Part of a small language model's weights.
Size: 4 heads of 64, vocabulary 4096.
Architecture: LayerNorm after each residual sum, biases, tied embeddings.
Training: a variant of Muon for these matrices, 562M tokens.
Each number is 128 + 32 x the weight over its row's rms, rounded and kept within 0 to 255. Layers, rows and columns count from 0. Numbers have three digits each. The size before them is the row's rms in percent of the matrix's.

# layer 3 MLP down (transposed), 1024x256, rms 0.024, rows 358-412, columns 128-255
091:115145172129136144123195171127161139162105192080083103078168110145167163148186100132101095109131142188156181077083134163153095150135113113173141126102154125158128166186075115101179140111111087139122195111169140169109140159141176097073153088098116117141117110111132123121157162140172132169149094112156169122139097146151125095151131105154104172124125132185084075137132124084101139167144
106:115076110116078092102143115133134106103088116176155153118177111152153117092126067098171082083116126159128142117136030130151172145170148141170138173134071117050128114138106154114098147167082162138161108118124104088098107097200149092085167080151094086144148140169103147058124115129163154151121141084122136120141118185179119196147152136150100191157111180129142145164189143182136125091105
096:127118151130169154115133126114061099083127128140120131102139124168061135124198094169109078125112145108106118135146199125111090112138116161105135135180119110108125184115129148138113101112120131116134167133146088187206137096151108111095170085163106122068104175109102171117115121211150182139166181154097127096157067157086144198128176112149127066091177205178130118087144075120121112108156
083:155098167111110120106135158110097169212112146075093106166136152078162170114156128154115111141162120139102147155117101117158147140134119132094097091082080124127081145159183149142151081114102149106177135158124046164150120091114134076111146107151118128148102116140152089114199152177155157099151131090195127175108081148067149117125127190119121118141079153173163112170105115132113125070185
084:129089137132082111147104101142141091124152107118166130189115139085161073048121109082144109158131149112121148115103116139182161069118130134155193107215135158146124086177131118131169204124175166193116115152135116107110101134179123169133095163174104178145098078132117135166094127128101112147173167152184175100065140167165144133102068117075143090163120082138114088108103095100124120122159
097:110208148050109111214126140169114083162112129084140122101099167093137109165183112129099128165094104109048174108037150054113114138121122107118153085077133075111115127094111163107113166094108150080122171139158085135159162123146166146139135162174076176148080142129180120100118126137145159148093107099178093106198161095043090128087134146124121142198112149107138151166125143131143158164118
079:109079165197079104085158120129151133116108135139174120121134161120117117206142174189123150115180166094119184182117163164032200089113107129135167067126145133123124133113075159134061070114131113154105107166149130150131118200168186056162104161140105112152173102098113145123127150087098080088125148112152107125101126154200142124160113125116102070076114137155163138150086109106122102123168
093:139117169102139121124123115146163132053135111150128208170124175154131134131154149110134129114090155185124211115125139152040096113116177129162078147195065097146149104068120096114134133158102226145101160117118148145170166149170110132197170104129128134127152135063044158169087096130132138126103181155109094131075113103187124137144132147140109078126164160124093125125160076089046106160056
121:178124170104182087092169149163130115115117193127160105108039185065097118098184120119136179161128162105101140167142144113125134184170165116167127179201131153076113123148165121104137134077068154156127048145119091101132127116172110147192176100107134114122140122097129108122122164132128121122189126147106066129145170155080150148197124119115136071132111097128107098090146137139186144117118
113:101170105191162145142134139122109164143106096121113113139101101113133140101083158159093172135163112178135146116118131149077178143086109085118170155122121134095104166125184155145064090154096172145153136123108113149146135134109098142137139108131100150131125110120073157094112068099067147123137150120157076091103110090114139119121103125110122115138178111136174100131108072180103115091087
091:111098130090116114134150123188137199133144155173160164168114103110108096171187151149122149094054146084131163129150158147141103145138161118127195088181118106084167094107128161046195135126182139087137025110169099122130145092132128121159062190128067116077053107081168134093145107089155103066089150116137158201160119148124183076109151045135163106121122160159114172136138147128139153155069
105:113083165141136167151059086114186102110183172133157122126133115101096119160094119116216146096123122142151096099163157207074114087117061132185152077129121115096130103108173191129078187074120103142128155150134110133157140153095135129126143094131121073092118128121136088175118167140151147102073141126181123137165122070114164144142100091081177148176169106098119124104164113145072115154138
091:105117138139116161121109123152131152142114131163124117106156119183123135179163124149149144088132155141123206115093111155079143130068184141120083186085141123133144129151137063106155072158161139159136136162166127165088137103092127103210116139110108151077121153114168148115093158151130178148100138136174095147168170121100111184155121127105163066153090107089152086104170054158196182171161
099:135093079098042096107131191136112059145085126160125123185140043131140141159129171145096102183148102093165108156166155109075136132122072141112135086126141147084142181095080085184127140159135141144185131134155069148094094172118146131101136131107154126104089123122157083147115101154127139153098150122154078104156136117086137109117107146141192163117125115160150161082101126170161148066113
093:120096091135126119116156139149113097089156172103089121087103144165085187125091101125109128142100112140162174179126130142091109122137092159076128131205146108186154121130124107132155126123085070095100076147094049138141141136135103062143109111164127121169142153123190145149171144131075084138147116114132118155168108126117205187121095084147089050063170077079169137086124168117124152131145
101:129158126083150155186091135072082183190133119175112152131110153116175154120142114152111097143096153093134158113113141117107086137091079129116148104136080147113187180178104109101103160099143105126161131113120116118126150119128191150121152202117131141160131134165156083203130143093106182133144128124169172135085134157097156195101117149169173143145113126139141168108121129125076144161176
089:155087155157094136134167114089156103106104124129156113113111172152110109189141147082082158112114159102156156103143101107185180162154071142148166111147088142053158152171107094216163140150136138135158086145157109167125141150170153098179154156115124140105166138103150146107156087066150086148089129126122099148153115129102146040117097152155076171124156138177218095128143118171109115151152
105:104157153120057130161133134116127128096107103150178145097160111081174099132175157132111167077089071071144167149137152075150099169107108097112081124114157112124151099147093118143106117133124146167115071147119151128176127118114114125096090074168143139142143138135149216181049146113174204115135158102206169155146105154122121115152093196118115146121164129073121120102167146133145126176185
096:108122170123153139203093161156100126139144091092122080095169149126131189124164143163135120162114101133140094103131111114123141109123090189100126140064130077085158129074129128128079083125144146121173083130146093121103122112108173089118153132153172121198156106123095135077185147152127150173080091150134126163160109061126137050130166192154120164158098165129136117112142084123159114114204
105:129153127151088151137086103150142161125123163121153100081208109077139111140095063091115142140152116152113131122125151069210129096099109125143079152175094176092106078138110121081107103153122139107146104119110152100144179112110185196151117097137115179068062080141176153143132138141148131172136094103118162121170096144197179207141115113160134149154154185083081149134130049112127175186124
117:111118148092116172142153126048129164158127132121113194124122121125175117120149167040119110160127073172114141117065127135096148144127161082164081185108148138128103092155213135113110170072061102101124164190115118156142171147121112098160131073091095131124140131152076122135155132137135139161114155132208084089103107133137112133026132170130155155138152105081128138149089133125143102107146
115:120114137159099144179156083138110117041137122167146177196109160197092116103118124105134081157118142233159080168143159158054091103123136161131136110112139108151137133156101118091132087169170174154103154135140122153118076155119126147177169160132130173094110100128142202118117096152118097110151144115109177167165124090177134108110137169134150159122157128062114130095078107110117127179141
087:105183109132140114116154158096154154146144079140093170131134157121175118119102121127164177189125090133094113139105129131161144164125091139110163150136135113121125088146111172122179137097153162125141149088079117131130065175135127074144112084206173149152120126139178099114102140130140113148168083146210081075156109162119129148131134121106136129158083119110060148116139113193099034095126
097:161131153118094125117156081143067102143168146156046206063132125122124151146146146137115109131089157103104173110086110075143171126132103119106142138131113094111099137114123141130099155132080113117158105142172124101137122160094171149194133138172092118181108135174173114178122119201143154044164210147117098116118108116127118153095081175143125069108129158134150166109171136138157082141118
117:194128128083151076146148119177149169183086107143147103132091086147182115116106119132092114070142070178160163071113106095118146093127137145118154155141128129144198183105164138120119149140090105117174153130076080143120131113107125153112146176059114082179164121150144090173096082133107148133092108129116113126127133183096170171076117207098164124154145170129149123107094092106150174087106
086:123121116105133057148119112080150189132083112109064121111164089120046176150163118138150103085097173142040172116116157113076121105110178149153085095166144110163156185073149167082148202125110141117138128044140159135158131094118130070133124132123153080192133111105199176209147143131094127117114152092073105120140165144140129136147074147177115130123119122142148141062157115117118138179149
106:098067118219109157131129156128121138086132150104170129170095141110063152159145089159167115060088170124194158135162135133082165143150092104149185101145120100097136095133103071191135059124136082152177091108101149110141174155128105130128130111170105080057155130145208113084089144141132120079117126141112092158116145166077045187103150120097141083152116160091112142164145148197130150061143
106:127145144086081133162088092085136143124187105151165207142052153135162102153166120163095177088163145070099128143109130159098136100116105157116155149087152165136046141173182138102112074110143092143073170109161121112103087069112085158136161110122185169097122160091066151071062156140166129165129102158137114147147117139124104128169073067129114092120106131103131129180116118088073124186127
100:126108102132159145129153187093155148187131100071061105126132146133135191189096025112163157132098101116111124080089135092112147124138111094073111120127105031088122098081113166111156142118122141113124140202088135129084131182109146122161063114155132091235153133132073149131133168118156226160118162191143109129157144178112088134115121071129124119131072123135095091145149120174196115111182
083:079213167145104114181115132076131106118127109113128109125131170166148117107186095091166135148114177128103153114071067089093084156117113114124122204189131152187142127162118169077140108136117172149118111102119086169157129067130068101112052177095168182142127095168129136154189143104167153106138151101078137102114097070124105089132134091162082162073111104128200173150069112091144128110136
102:133095108075147214084126119113129162180135091124060098110091099156150117132080032111114121098149114077159148147071122158070152099048182119090088137185157126133097109109140120107087170149106188079136154117139118102143198140154098147115086082060088121059131129131187097119095124101129107149078155123125134102185155079086101141114152126155124177038138129097155113137176150161126127158125
107:130109114102108108140099106099122118103112092103088144091122111119084156144109124184160152134126146205153069135120090111120101136135155124170196112145098130099190169130104101110153102189125069099125147091082102151084159119145179111177109092113143156210146116177112166132143102133118157099122176142119072099166103202168111171071065124074165163146144148147177122131149083181083201069167
093:154098103135179060075107152089130117141194129140112151067156098129074155097127102130064119135146115140174127128081160097143101122129146133150105193120156115119142165085152134136133108156130101116155097145111130163147117208090126115156094145165125106155128165056153096150193128136111079164089162092113130090106130169151137088120104095112158115133077143135146138138054090156134177191088
107:127123123124086144080194124134105212066089108154096127110169123149154055127226105114106091107150100191135042159108133114093130147166160154174112139139079083074109111101128143045111107138096157080069089116127155145118133072110156179096135117128127085164121097108158137084117093196098136145146162130185099133133121096114133121119138146089112074155118138180147134152157083099094145155142
103:117153149119077135184123149135120157113088182109152132097141192181100189097200141119181113088088083160145157154134184166131115137127124124106103184091141119146156151108154122116117079073128092120104112075149135099120152137080157147146074144147128150066177136135083150137124072176123139111165100142124083118066177109088177120063162120150114138077141149198090126074149113113144109213115
075:130139136126133115120090111129152169119141120153104168140159164094177142125178116163123120097154145119120103096064095088147116155142060125151161098149079146136115095143162090110132150073103146156182160144110119127188156098142206183136167096123093137192205150136048088151124161119130184113178133155184122099146098118134112115138109156167147081098177152045161108126120095118063084067185
097:159097147112108215095087115129118123133090139140105103122106082112124224099097129129127136026178097142161086128092133093164139133138123068145057099120147049147136176102059164096170119108180140105115170116140093108211111132118164091128095141129178145148205146133036146101144109184127186156120101130106122091133153151121114118132141151048148102069116137178153177081152118065083091097150
112:143117126138087125094152070195105086110113156179104085176157111101119170073113154115129068164143153113130104066121152145145116095078081131088109108136155164117118112116102124140099130172148092135110174103146159154173098053135078131139115103152142069161101115104193079091188092163100115123143140117121158185044157159160114205073091106097076090177130121148146113125133178182109098129170
086:134126120183135111116105148060136092086151158159130119079122154063137120150104108120090110133095203123123121182147148116156165114148120141144044100082136139117129109071145148141100145140087114117132144104158095125144125131121154162124178162110097126131095148116154118191161128184153126143155158162127149166137172182124096120118118186080159143132127118095143088133199096082112151146133
093:165073139164134119153191161179189124101101158145124168057148139197127102121056113108117130126094204109162139138143133089101139134091085130131137176128163178155141140062051123169103121153103140134091131109080201093160149130116158123147209140077095140139147162111130110079130147075147121119175110140131063122073113179096161070063148126103174180115217117118109086107131161146117118125119
098:106126139130114132149106135123182124151156140100131103119174117087171109126142114134097107135152151127113128079152167069154108094136159194078112118169123151136167142065090098143137133129125098137190121115155159119094179141132166120222120122064120132117128132149048098090102096121141089122159133112106134125106116134133126150102111126117156055156156169112117127136153087082145131117119
104:137140093061132147172117093114117144090156153068115163116065134158120126124110074091130169122172099147111081179096153157102120129163103128136071136144083095170158163131171093137109085061215128089149100197126176132130220155109140118105168117109124106185175136132096156170130125105144141207168103151142145109196066147122084131143180145166145088096120117151145151156163076105164104151169
114:117142129142133094064112185080100121107176187107146123129170130174129163156123202110162173096130157077158149092121143093187160142130124164144125109179138138196156124160172067078118115085158160125138116082105170047101073111119117072160135177162140125130132162111176102075193129066119142111156130118134175138124140153089135171084118088176088128180126075117168180118165116099132127128139
105:146170103164088114185187183165133167141027097147148100149168130215093149159082093145141075114142145166129087179114120135175094128105132138080142132126079135100099089165154149093116043128084081142143080122114146085128126110145187126073134089128159113149099104099168105156107092114124140122182174110113120148148122173168176127143117098154139149138165110131131174047116141116173064187121
080:129070154176185157127173128151074084135146137110150103175105044117093089157152145137101117120109146125138140164186160172142143149071213106142095126151170103115143124126149206100176107157119164152078112082120094202103153140089127131072154062151118146133116110110174067077148166139107131138082204106098141122099128094161081130157153072090122136108130117117117145124116154126096107132085
133:117144084164082135157116135136107126142094091137124072110136075152106122180100132123098127110145100096074169114128104094102099146197093108182126189082123079168122123171122107126107158116169128147094170167082160160138098187203090195114132155100136120058114082105170093156121151177060140181141143157117110073169155089175200020139075108154151135115099094150114150096096142087120180152140
096:138116138090047173106089123127177136145167119147136130079157088085092162130074098148098138127171110197144099187088128221079107117152087127102091131124108128062195172085102161154133133150141110122117155118101148133161104118094098097156136061088154164103105106142111173127157141124156091178058167115082117119112092135185140176143175151105137081101122137140155103102105165092138176135148
092:106115152070224164198149117095106156115109209171147175183079151082114112134123121120110118130148109130148108035172131115165121116070146141114117117175131179087136129100142107088137142105150138158143148119148109130179066143158158032045126154124151079114122079154187167098168148075128152096177125100116208114121142135150108052141118114139113178104167119125149171070091153128087126095137
108:126200121128115191133092099121160166208093072137136103190124080190155095064106180161178137113156085156099156115109139120146041122160057119095076115083095081135144115199157162078111131103158104157111134123142101127139183113093133140135134114139150142143064111117150168148086108148132094103132139099147099169158174148130121081158133125132103149103162099129160153094087158113120145137168
093:124102122083123126134161113134146099139144143146085114094116115140105062078221149041134071128094144136152145201079137112124147104158163173122177130155111122108095066208110212100141143121148124168122075191130160160064163168144095151174143066171161135135128148117166107143127115115099107126195147138100131165055123103110128143138152112132119091099179151098143091090105169122109154129098
098:122133163127205087142160102070131024094124146143159154142171158106107116177122114172116129090131157122095118052129160086104124154149105213167104158141148086168094096060164155050100134137140107153139187119146163099082035111151143144139108115122143151117156156160122134181081184197121083146136137147120169087149170051153097131166127133152160070162130091138125100129173078111115113079174
105:138125169153137185115077094193151098103035150130117112142068152148192138147202091150149218112162128129165137147135146114073122138143123165106134085113073144122122160097117094099139092159135150088142172130187127131114185150187063152124134196124106156123147090135134135127059111130096157202104128094130102132145145099157094102153104093110090105143144141165218079124144141194121130145138
087:162148075157059158090156094164147140107144152107107082102074120116111097104137092148169154189097150124125152169105084157097097099160134167110116143089135124082171095117046099167182069090146106121175173138055205153149142104105123091075084125090128140132186111124130127140190181139131219087112141163178102135140130105075159132143134108129065115195144114083180142112129146130134133093115
094:076088124100148130108155127131144107069188157157135182148132153112070171150168137140138123130140140182170191097116123089172192100153094180135159121115132128048088110168169111133101124086120112141144116153117143117069151190100076087151107129141107079174155158162145181153097043140178143089133122145092130142094107129123151125162094097115099138114122132110128158111194094092196102062141
100:122097087105128094105155113167176134106125133175081114156105088174126101095125115233136066127144149133163141169137174108100142139122118147176097117113082165130178101112156109163108128184057084069221169086146128106078164171128227130112123114127091097140072179120059227151139143125162123061120159092096126122122140173127140131164181110130125104120129122077148150110181142149134093107073
# layer 3 MLP up, 1024x256, rms 0.0326, rows 359-412, columns 128-255
103:198121101113119102138115120090165187077147147043139154105129144128063134162118129106139129170134130104113155214143179115114142159150189078215120129133106108168138081091114142064134210154083113166134089140123136088083135103126162126119168108108071131104106059077084111155107080155147096110095127114106128062150092134107126129134141151158169158131166122069122180151084143109117161085198
101:095081059117113155065129119166178126144076081172089094149134123150176122196145133149106075148136135164095162128103106153185097104102132125093103139147156138127153067101081128134146104066152090180166146086106138116118214104028187150156110151167124108157142104139119134146105088097074084080175131092131105154125179126188122132138146148154103182120136092143137105137092125118154156105100
083:122108133102127129156107129158184104115150120147125117123131131130097136146160117128171099148143184168106178125105076149121191113100095096160079168127064107115169153088133159176113167174096148067147116104044133131076170086101126143140085104148139150101108121115129198115091115106118129063133114170120148174132116135113152115123129142115103143187159203166137123183139121135235151110099
089:111120163134103120104123113153136078175182096129110173140112184118167165156129138114173162140146160132125177070173121136162099090121089123114085110122078130132139094185098097142104190164133071082151133156120126132122164097128120193078139081156122130138094069120183109121162091145146128178140122116099207044201126104172116171118159096123123106131111168177122162161145173123154104166152
097:141126124122141120134146213151145182173137185128115135173112147167114091164174121127057181187133119064128123112093095163148130126149098070137129039137141138145093137138155138106096127077184104112120133077089085102148142197138171143117149161155113164136124126084146119138148135123066075130212140146120195109106135190166145136115154137098092180102170175094139159176112147160133189136065
086:123067160155141080137139132092131137204075155147177147086158152157167156138114151107153131134176109112167089057114139141181146111131051162156135136141095139119115033140177126073098049152115117159151150157152113090160082142114142096085105124128138126087086094116120104110062150107092120101142079145079131127142148117117189102114134113102123172100180133145084135093093129129150149098107
083:096070131183138157108097119141137143135183129124146191167105161139152134131026172169104098095144117181128148175134152148104073138169069084126128182144138110132114148116129129128110077157201078130080088092141148123154110142118121097096129148116075141116117108122112149095161120099117132147114082149074168117153097102105125108081193151199119135157194123143113109132120188140134161098087
116:135153118110132160138214152158066195094139149119154134123199119164120179114122188162110147137110113181159088148117173105115096161108146123136099127165133124108196162125063180155056177158135084121114084114150138161105111156131114178133141136146098110124080087135135148146147097085179111125114156154156126071159102124099120109124118079063089195183039095103129171129138162145112104135115
120:138215167122148177094059139154125170140123200148123149151136134132114113069159108142111151131086133096137083088125158141138075171138100126068099128188143093162172155175139073160191107121111119125087093130127195075082113087170104132123179122108035187191144157127079127108093131084089087108170141127127125131138125150103154133074113046121099085118118113116149076123113108134114124084121
088:101244128206091126131162188145112080083069179078132129131183125113182109151120139073150113205105112112169168133138124131095163113146172154146111182098137131118102099111151091134088116154164066144163111152089117112113190154172122150087069139117174094090189155150079066204139135141134101128144119092136134064109147156115103110127112133105147129113137215153160085146158135141075132100111
107:102124099158182150068139113079163105112104062187174069148140094125160125173123135124146132157102109108132166120125095155143129109139123104135085128132108137166158186129172137112151100150171114122176118116094115164105112130063087120124131132178102100159107067102078218108092134138134153123145145093130124169134139100157198117090128108089139152123201149080092156197156124116154083090132
094:100132035088144118183156145122153093126163168114130141132126159146177143110158120148135090119098181149196100157112078113147154153151158148127133104115093153173108121081074102101152145130125082120112119096115123092118096115113133083178162142193134123117112101180113097148205088125117183181113209111151081072074169089106116082112121071147133175165119168132124130131115099107115100137119
098:116101111087062118125124133161168128105150104105151164119070157218153121175136155136188109109109130104082058107117057077130106162144170115075119077093128145206167161162180146115142165097192081117172141106134172121160145114091115155128153175049071178163145104135170170149129135129129156117091105194107139148092167105107138085170123074162160138116191082125107124145145110162125177104149
096:131161115063115075146111169142099099137099140074123138134107127157169156155204118126117127159115150136111140187103093158115153138130113122115088167218110177077141150038113177105130209111160096121124183087097121116152144146119149120134134105132111130100110168132127118088101102118158140128102156130078133074156071108093137088133137072147140108121137148126126103124107059116105102118098
099:136107077088088125161139096156095093114178096175161090100153111138102162134116134121158150115057084126141172129150097131179150113149179142159139164177122118119152169052162097088063154141139180150133124145112166141131133088098123129105111077158148072073075110150098139123116173118110141062106162132117089117215098104106127123118050181112145134159079117095083152118139102100138127135124
088:110183146054078180076062134115089126107153099127112080113102139098190118161140082171137077161095099133114129126069089135170174096137118125105154172140128140111139127122176108112105143115121051064117104133080142103172119130142214179128179114122138055079095110151115078124132137132125104164117094146098140141139167128124195110106079105154129192148150161121152074182098148104115097166104
105:190127151127091102069157170121146069159084095194132125119077118159140088087081122104153122127147195127174157131119084173096056131141116104132101113160123145109172110154148051130124069100135120150124159187102156092132109144094162075144147119054103131128121120109083168123140144185136098121119165183094151074116171095134065131132144111180128135107107112140121134087103166108105175130172
094:143148116161164121137141169157104127100102083146122094121075151143108152129157140168154142171186151102093164149079122122162106113107088115109156070020164145188158091144122108156034083111120101066082109095100145087169155133143104098085126096104107147123099101140138153149153105080127127081158104152145123184146120122176149019138080119126101109133199131129118149135145067126081162124130
104:118149145104165143083160195164133154129191080184074126090154145144125112063118115190116149107101111168106146079121128112114132076178134095110147060071140100143178129152128125167156175184110114082075091122033177112109113143100164145144092128136117129115130090131090105162131128164148089125106105143113128120176125111091112140159127130056129119123145171122132163153088122116116104083066
115:130105093144111148168123121171075127145085094131087091177112097096155144120126177088125130129113126136134199094148071190131122090169095152072155079110122148091167126120187127136136097117143135141138070059130124123149046081107127142107133135114138182072109118105159151128106104185149167155129144113133172196157151142144162171176114125101121132055153112132118138105061118185134123108153
112:171156041202117054079146142086160155144105149135117084136158119144164110152131091136106116077064097063120149171111161108157085101108101099111135190128177160112095145120104147121097140150113097092123119137074106120237158134091136131109155084131157132050126109054147164122121139139142135124146090150116136151168130129180057110187100143151103164129074151142171144125132071108170092127155
086:153106066141144131128095101097083128219067140193099080136113113161112097058187107112095129137106122115174173104132098074154110125121125175096121117065117114154124158158161160097092067082103142190162107118111121140122118103111120127162149168144155160170118083159162136133163149117181119145127152097112170076136116070140123128150142137140089128168141138127163083135158122060164114167106
093:117222112125102051140150164090140145145053073120121127100085125139145052141161085122128106124091112115186131131143131180130155123158118145183151092121158157090095130163128155111176142141151126139097123118092155148128143096138124135132149098163123115201109163068151142130118086106127159113079131142134110148148141128116122134147094088072114209174087141160162076124150111151111199159135
119:100192097124130182097107123103152147063157115111125174137107101137066095173124128099103130171147130066119154099075136177089150175158153129105100111058146138116125081142113185128089178075085108070106123095140129120151073081072138120143121110169073166186067134115154171166111142147123085125128119121142147080083098148092110096140137162047143149091112101103147164122146156104108123121178
082:130153107079087025093130147113118136124164147102154141148145121104168017153188117186123108154094116122145102149199127159150116131174078138130069158114129125137075132176137155089148091161101161125112138127134126097141205164103130170087123141115125135117187068113118096122144097154093124168066128142173115140127163123111111132149127151132112145141100185089090140169096133145098102102123
106:116135152061141159116118103165158123148110130109116216154095100138147102161063126172179118183116156099149137132159143121115098148147140058181143127183124178181219115101149127138141155175151144087095184129144076141132111096172114146134142104120080113136151175144145134084128096168162095141116110143077064010194128122069063154108175126133146083121128109103111108119103112103112098134109
115:132125088129127098116113168157055167120168129147139199148138153123128040140079129122068125153117142052116162168092099133184108119078099160141157216112120136090156113098148096158084080131102129154162143178122182099181146115157138142151180122133097176128106128135175113088104120113072113136062127116129151096159133163081122117080109074134095138140135188113114133132124119083168153151091
093:179123121123131114117088112147067142075127153089093100097155140109093090122102129104101186107089144135129131099114136136115108075142173125144111085073118169096138115189136165099140094150117144095136109165146173153171112167156145112103169143095163096147130062180178104125124069109112150105153139130102082112151111106067082136170074124111080144126214082074103101160096132059086096173157
083:133103127158135067147127141180122064148175147127081095144158139121114091134170162110141111166117150128130037093086122153134137122174173128095174063106078143087140114077144187132171142124132037164089154129142147114105144107127147089136137175124109136142094138121201119107101126096102125135086096189160195080142134152122117138127169079116137109123125158112087173130138105164121119096145
096:127139087161137157118079122163125214076114138107101096119132114102099109208131125107217160109152162121137024180063137161146145132194120179093138122106104137150149136100129173163148133131137098133151147101105167096130103180074153163127076086167129185118105132111076155086143154160134149082220090182064171124169174138109115127086109075098178092144074156103118109119071143132097120141146
109:097153073152119159150141097112199130126106102091108114175132050138128088145122097170097114083188123153186097076197130153152100178173150135060093196137156150102142161129147090120064184161099145173146116179092182138083092170105154063124127125147180139087138117078069152054136167110084121079089137115124137168104128092108142137109144170090198084102091145136183134123132163132074060124104
095:071135061167117110133155123113132112124095070145073152173091126080136131146121105142112162163113087132127079110135189094112096153100096111168167107133140139107146115179108147137092203085131070133210146171119129126166074088121102102112127165159116202187128112102173125108092109114088134117128077194054114118120106085193128094136126112136106182136141073142104132092088124140049113160147
100:091109103083144089078143099085101118159125163156134164193177177112105090141164173114120189105131116127135108083106118129123084115170184082115119157148160099101139124153108132146118118153184133145045173110118179121118118129112125134083108126115168164082120181084105173178139088165146137173168111186101163087107143131091084130113185128110131142160096134114158084178118142126099144160136
103:113082117173162196107182100117141077133051091139159156167159103144197130144143147170079186102186140177141118140107152099144126091043102126122134135155154160139152107124078140163110127121172078093131135157154161190161121109113184179162133154148052079140071103111116150177092138090141211133105136128107102121114086148174160081133170128129096141135119147148188093136098163110076120096152
079:152111146127116151150174132134081105212145066204123143130157107181190106114063183144133134131105143107169121137142097131153205141076183093130072144224090084130088139163079183139082137151125147097142125173097159128086154109094092113129099160152141113046113097172084109094114093136135151159126154096114103177153143146142128139134135107135162141072139093129110125157136136123125081076131
101:118156162077128043128091131168090140140124121135130157078193136150106067064118165148041133149097199114137094117126133137162137095190124117113164202124133174100093130140158161117105091134092090129158080126111105215127131129100185140104124122177129141141105112131125150121189085163134037090146178138164165101139089107067189132130111101122094141131193120127121101179093068076108128119099
108:148148151105087170113117209102177103124149139087125137131116157116179205115145169133101144134135110100110126141184115164184145137105133128121132118117093101113102153173076038126099135117115140094171136207084109063124148126124162165132118107131159132149152149143148163126154081157159088078165193105093174068174128112071132171107104044183175079138127097163113145171114139123136095178114
080:120123145116162191101189117189178124121136165120135155104119125144133255117083150173132140144128107056156139114140139156117138133112127046149205136143133085123118087055134093112119128079121108157075132100132165131134128136117167189131106116138124119125134145129135155119176093060135142095098140188115156091114136134099113173141135082132109197176159105116149113140163131145097173138122
093:136123106126119096056132071125120145110169109092071117139131156168165072181068126054158151141166114159180122129127120121109137104130087156098144156103109158111133152159080140133114106103135154124176063121163099077121122074107149147115084121165107142161103130174125128128129124091091109160140115135105128094145114119064112140176112076148181056126182085146124101147073150107048067151090
105:150114143107093100071119065145125147084123172152117189123107186137159097137034142125140075186080134147201079160140085126106173155103205184105123070124159124136134137087117130121096144092143082104107087152133183174154181128118180178132091174119039104126142149080119116165132153129128140040088124085125138129128125104155157131094128124088108108147129142071124148137133135135131133122090
100:078124061045175134097146078158201112144144143146149123134164146152184122128100124164149100089127093120098163130136154123141114148119141120121089115156206139152126139104136175082089172078054072079091129184185113137126105137155190037135074130116154153141095106150141120077173144098114114124147092162130116139106194124139148196120147119105023120149097083134177091146174132117153106126134
105:100133101120134142140150067137054085099125136175139191137148108142147216169145160171082115077156156125128108180160147085143093135089158161075137107193143146095090141084168113114098161142135083124177104135111132159121114133125083148189112108157118032164098118119182115140099099134105101132117134096091167151146143112105154105155107088127115174158154040142165136073095078099052144111137
100:133159097087161085136224075096141176108125150197099127142132149151077148098186139099141096089139098157140161116113126130093135087168087151156107130134151126168119133103108131129099065135116188127132081103090109180154123115110098146158133168142104124116100121139135173187149110135078123101153174149112181101147158048092124126189094226084113181144113150177181082119169112116190100171162
076:098085103170140144094104158110081156129116168118119103120141075139130095137136106161125141134157147117102151133141118150119106114148171102147120112169227083120109091119132187112117149111102125185146114131140126105159136159137057137159024124119136129107148159115091106111140164153074118108146100163124168111064111142135149136093134075121136109196123111119093112121105117069161081084129
120:123067133178110130111110126140134106133165114098120130122106111167146089216129144082087139152113136056111105135123120130089137175207111133127142125143163108094147135118157085093076088143168128120119158160112096133136080124119143138165108120108088134149107117137127190145089143162121113127098113155114161076086100175178185118127144091146059136116118126085090130096123129160120078072107
098:114119101132125118121133164161146104064109105181140153079157167164247093138125159096143140163140098107075120166109125103173118110139127097124140142117149173185125147122096121136104118104156094186107109203112135158178067163143108174111183087143084185159148111160141139132115143098189095124085176213096185131139176164144169076141169108103076164135126144147064140151110107120092073130122
095:141174093117128191122142149113142087079132130117108076121157084182140157086108092067074132125138119109116109155161109158191058100184092119116201155114097111158076179137133075136112141187131139079143169120139069128145110134154099184129100096105103105076130144169106149123141091152130147177141138177138122163106158082159150228128099118156132179139184128091139098159081102123162136109137
101:117150113160148098151084107132107087115121131183122095161135120126125102168168154103108138159189096119092148202160081127138148081136104208092048172070116083132108182156104099120141147106108172122109128170082125156113058143101110129122064122107137172141090112085176116143144148113124092144122128152079124169147145148141108198109188158104136173148147113106117110140151125147098115074130
096:135120094170173114071173180078125130152116068153153125130111119080165179137105145111096156151114130136124099079132140126122169188126137060051143135211141118136101064172138131128133112181108076099126177120169109148114144109143144150166127092144136107114130118189128132141134113069151134126130140100127108120149135082058102090141101137137136123141069175163092125128161112162132077209140
097:130120133111111090140112138139083122133102109115125121129146156143123095145174172166102131167107142112128084162132127200057128125135135064143165122180120116111126124167152185150119139160181096113157216170122180143094168122082140160144046217127119166154095111090155119166142118141109184127061088136162114107162184152087077150134142113153083068166099064141102154130139136122086058130178
108:148123185079131140144136122077167149118156090115179076158109119159152039132080179171130131154104100156099126138089123171203166111077124100140115159230144119143135090138130114124155097115125083102099097106117188102153147119110127109131115124120133117045149104144158050112173117060131146151127160144130106171173164115098099132150144083088186093115164119103103121118078148028103144112157
094:117139055140122202112145158166105109154146096137134120184152125106167124145141163121139117159103147106162124137133186120162120133134155116098180059080102134153173138136107109145091102204148098173093099115217207098149092124121149043115115117159082138191112118087106100126135104137170121174145143103111057208144128121118150105096112127079115156098114121095048152092107153105096150118132
094:161161110141166071101139181086133143107125090144108097061126118156093147150146154149110138064066111188135119171140127179109115082158110102133105107160178088141139133218112077013113138151143130129106125103078180105114065106128071105146151133113140137158117148078119183137124153099082159100137097106156081128130149080159124129163153088066161180146080147069137152102105104191156162105139
103:192153174063145168100126120121144167080154192163128145097157116111144057092085167106113097154116158083119164069139109182144102126149172121137104151130065097161135084174080136139127179104082079155146139120161184116141129094096123103118134093130108142132105099061140051102117137154126104131114150129127139121131165114174077155148109156140164144140072148144168079121160110135131111124117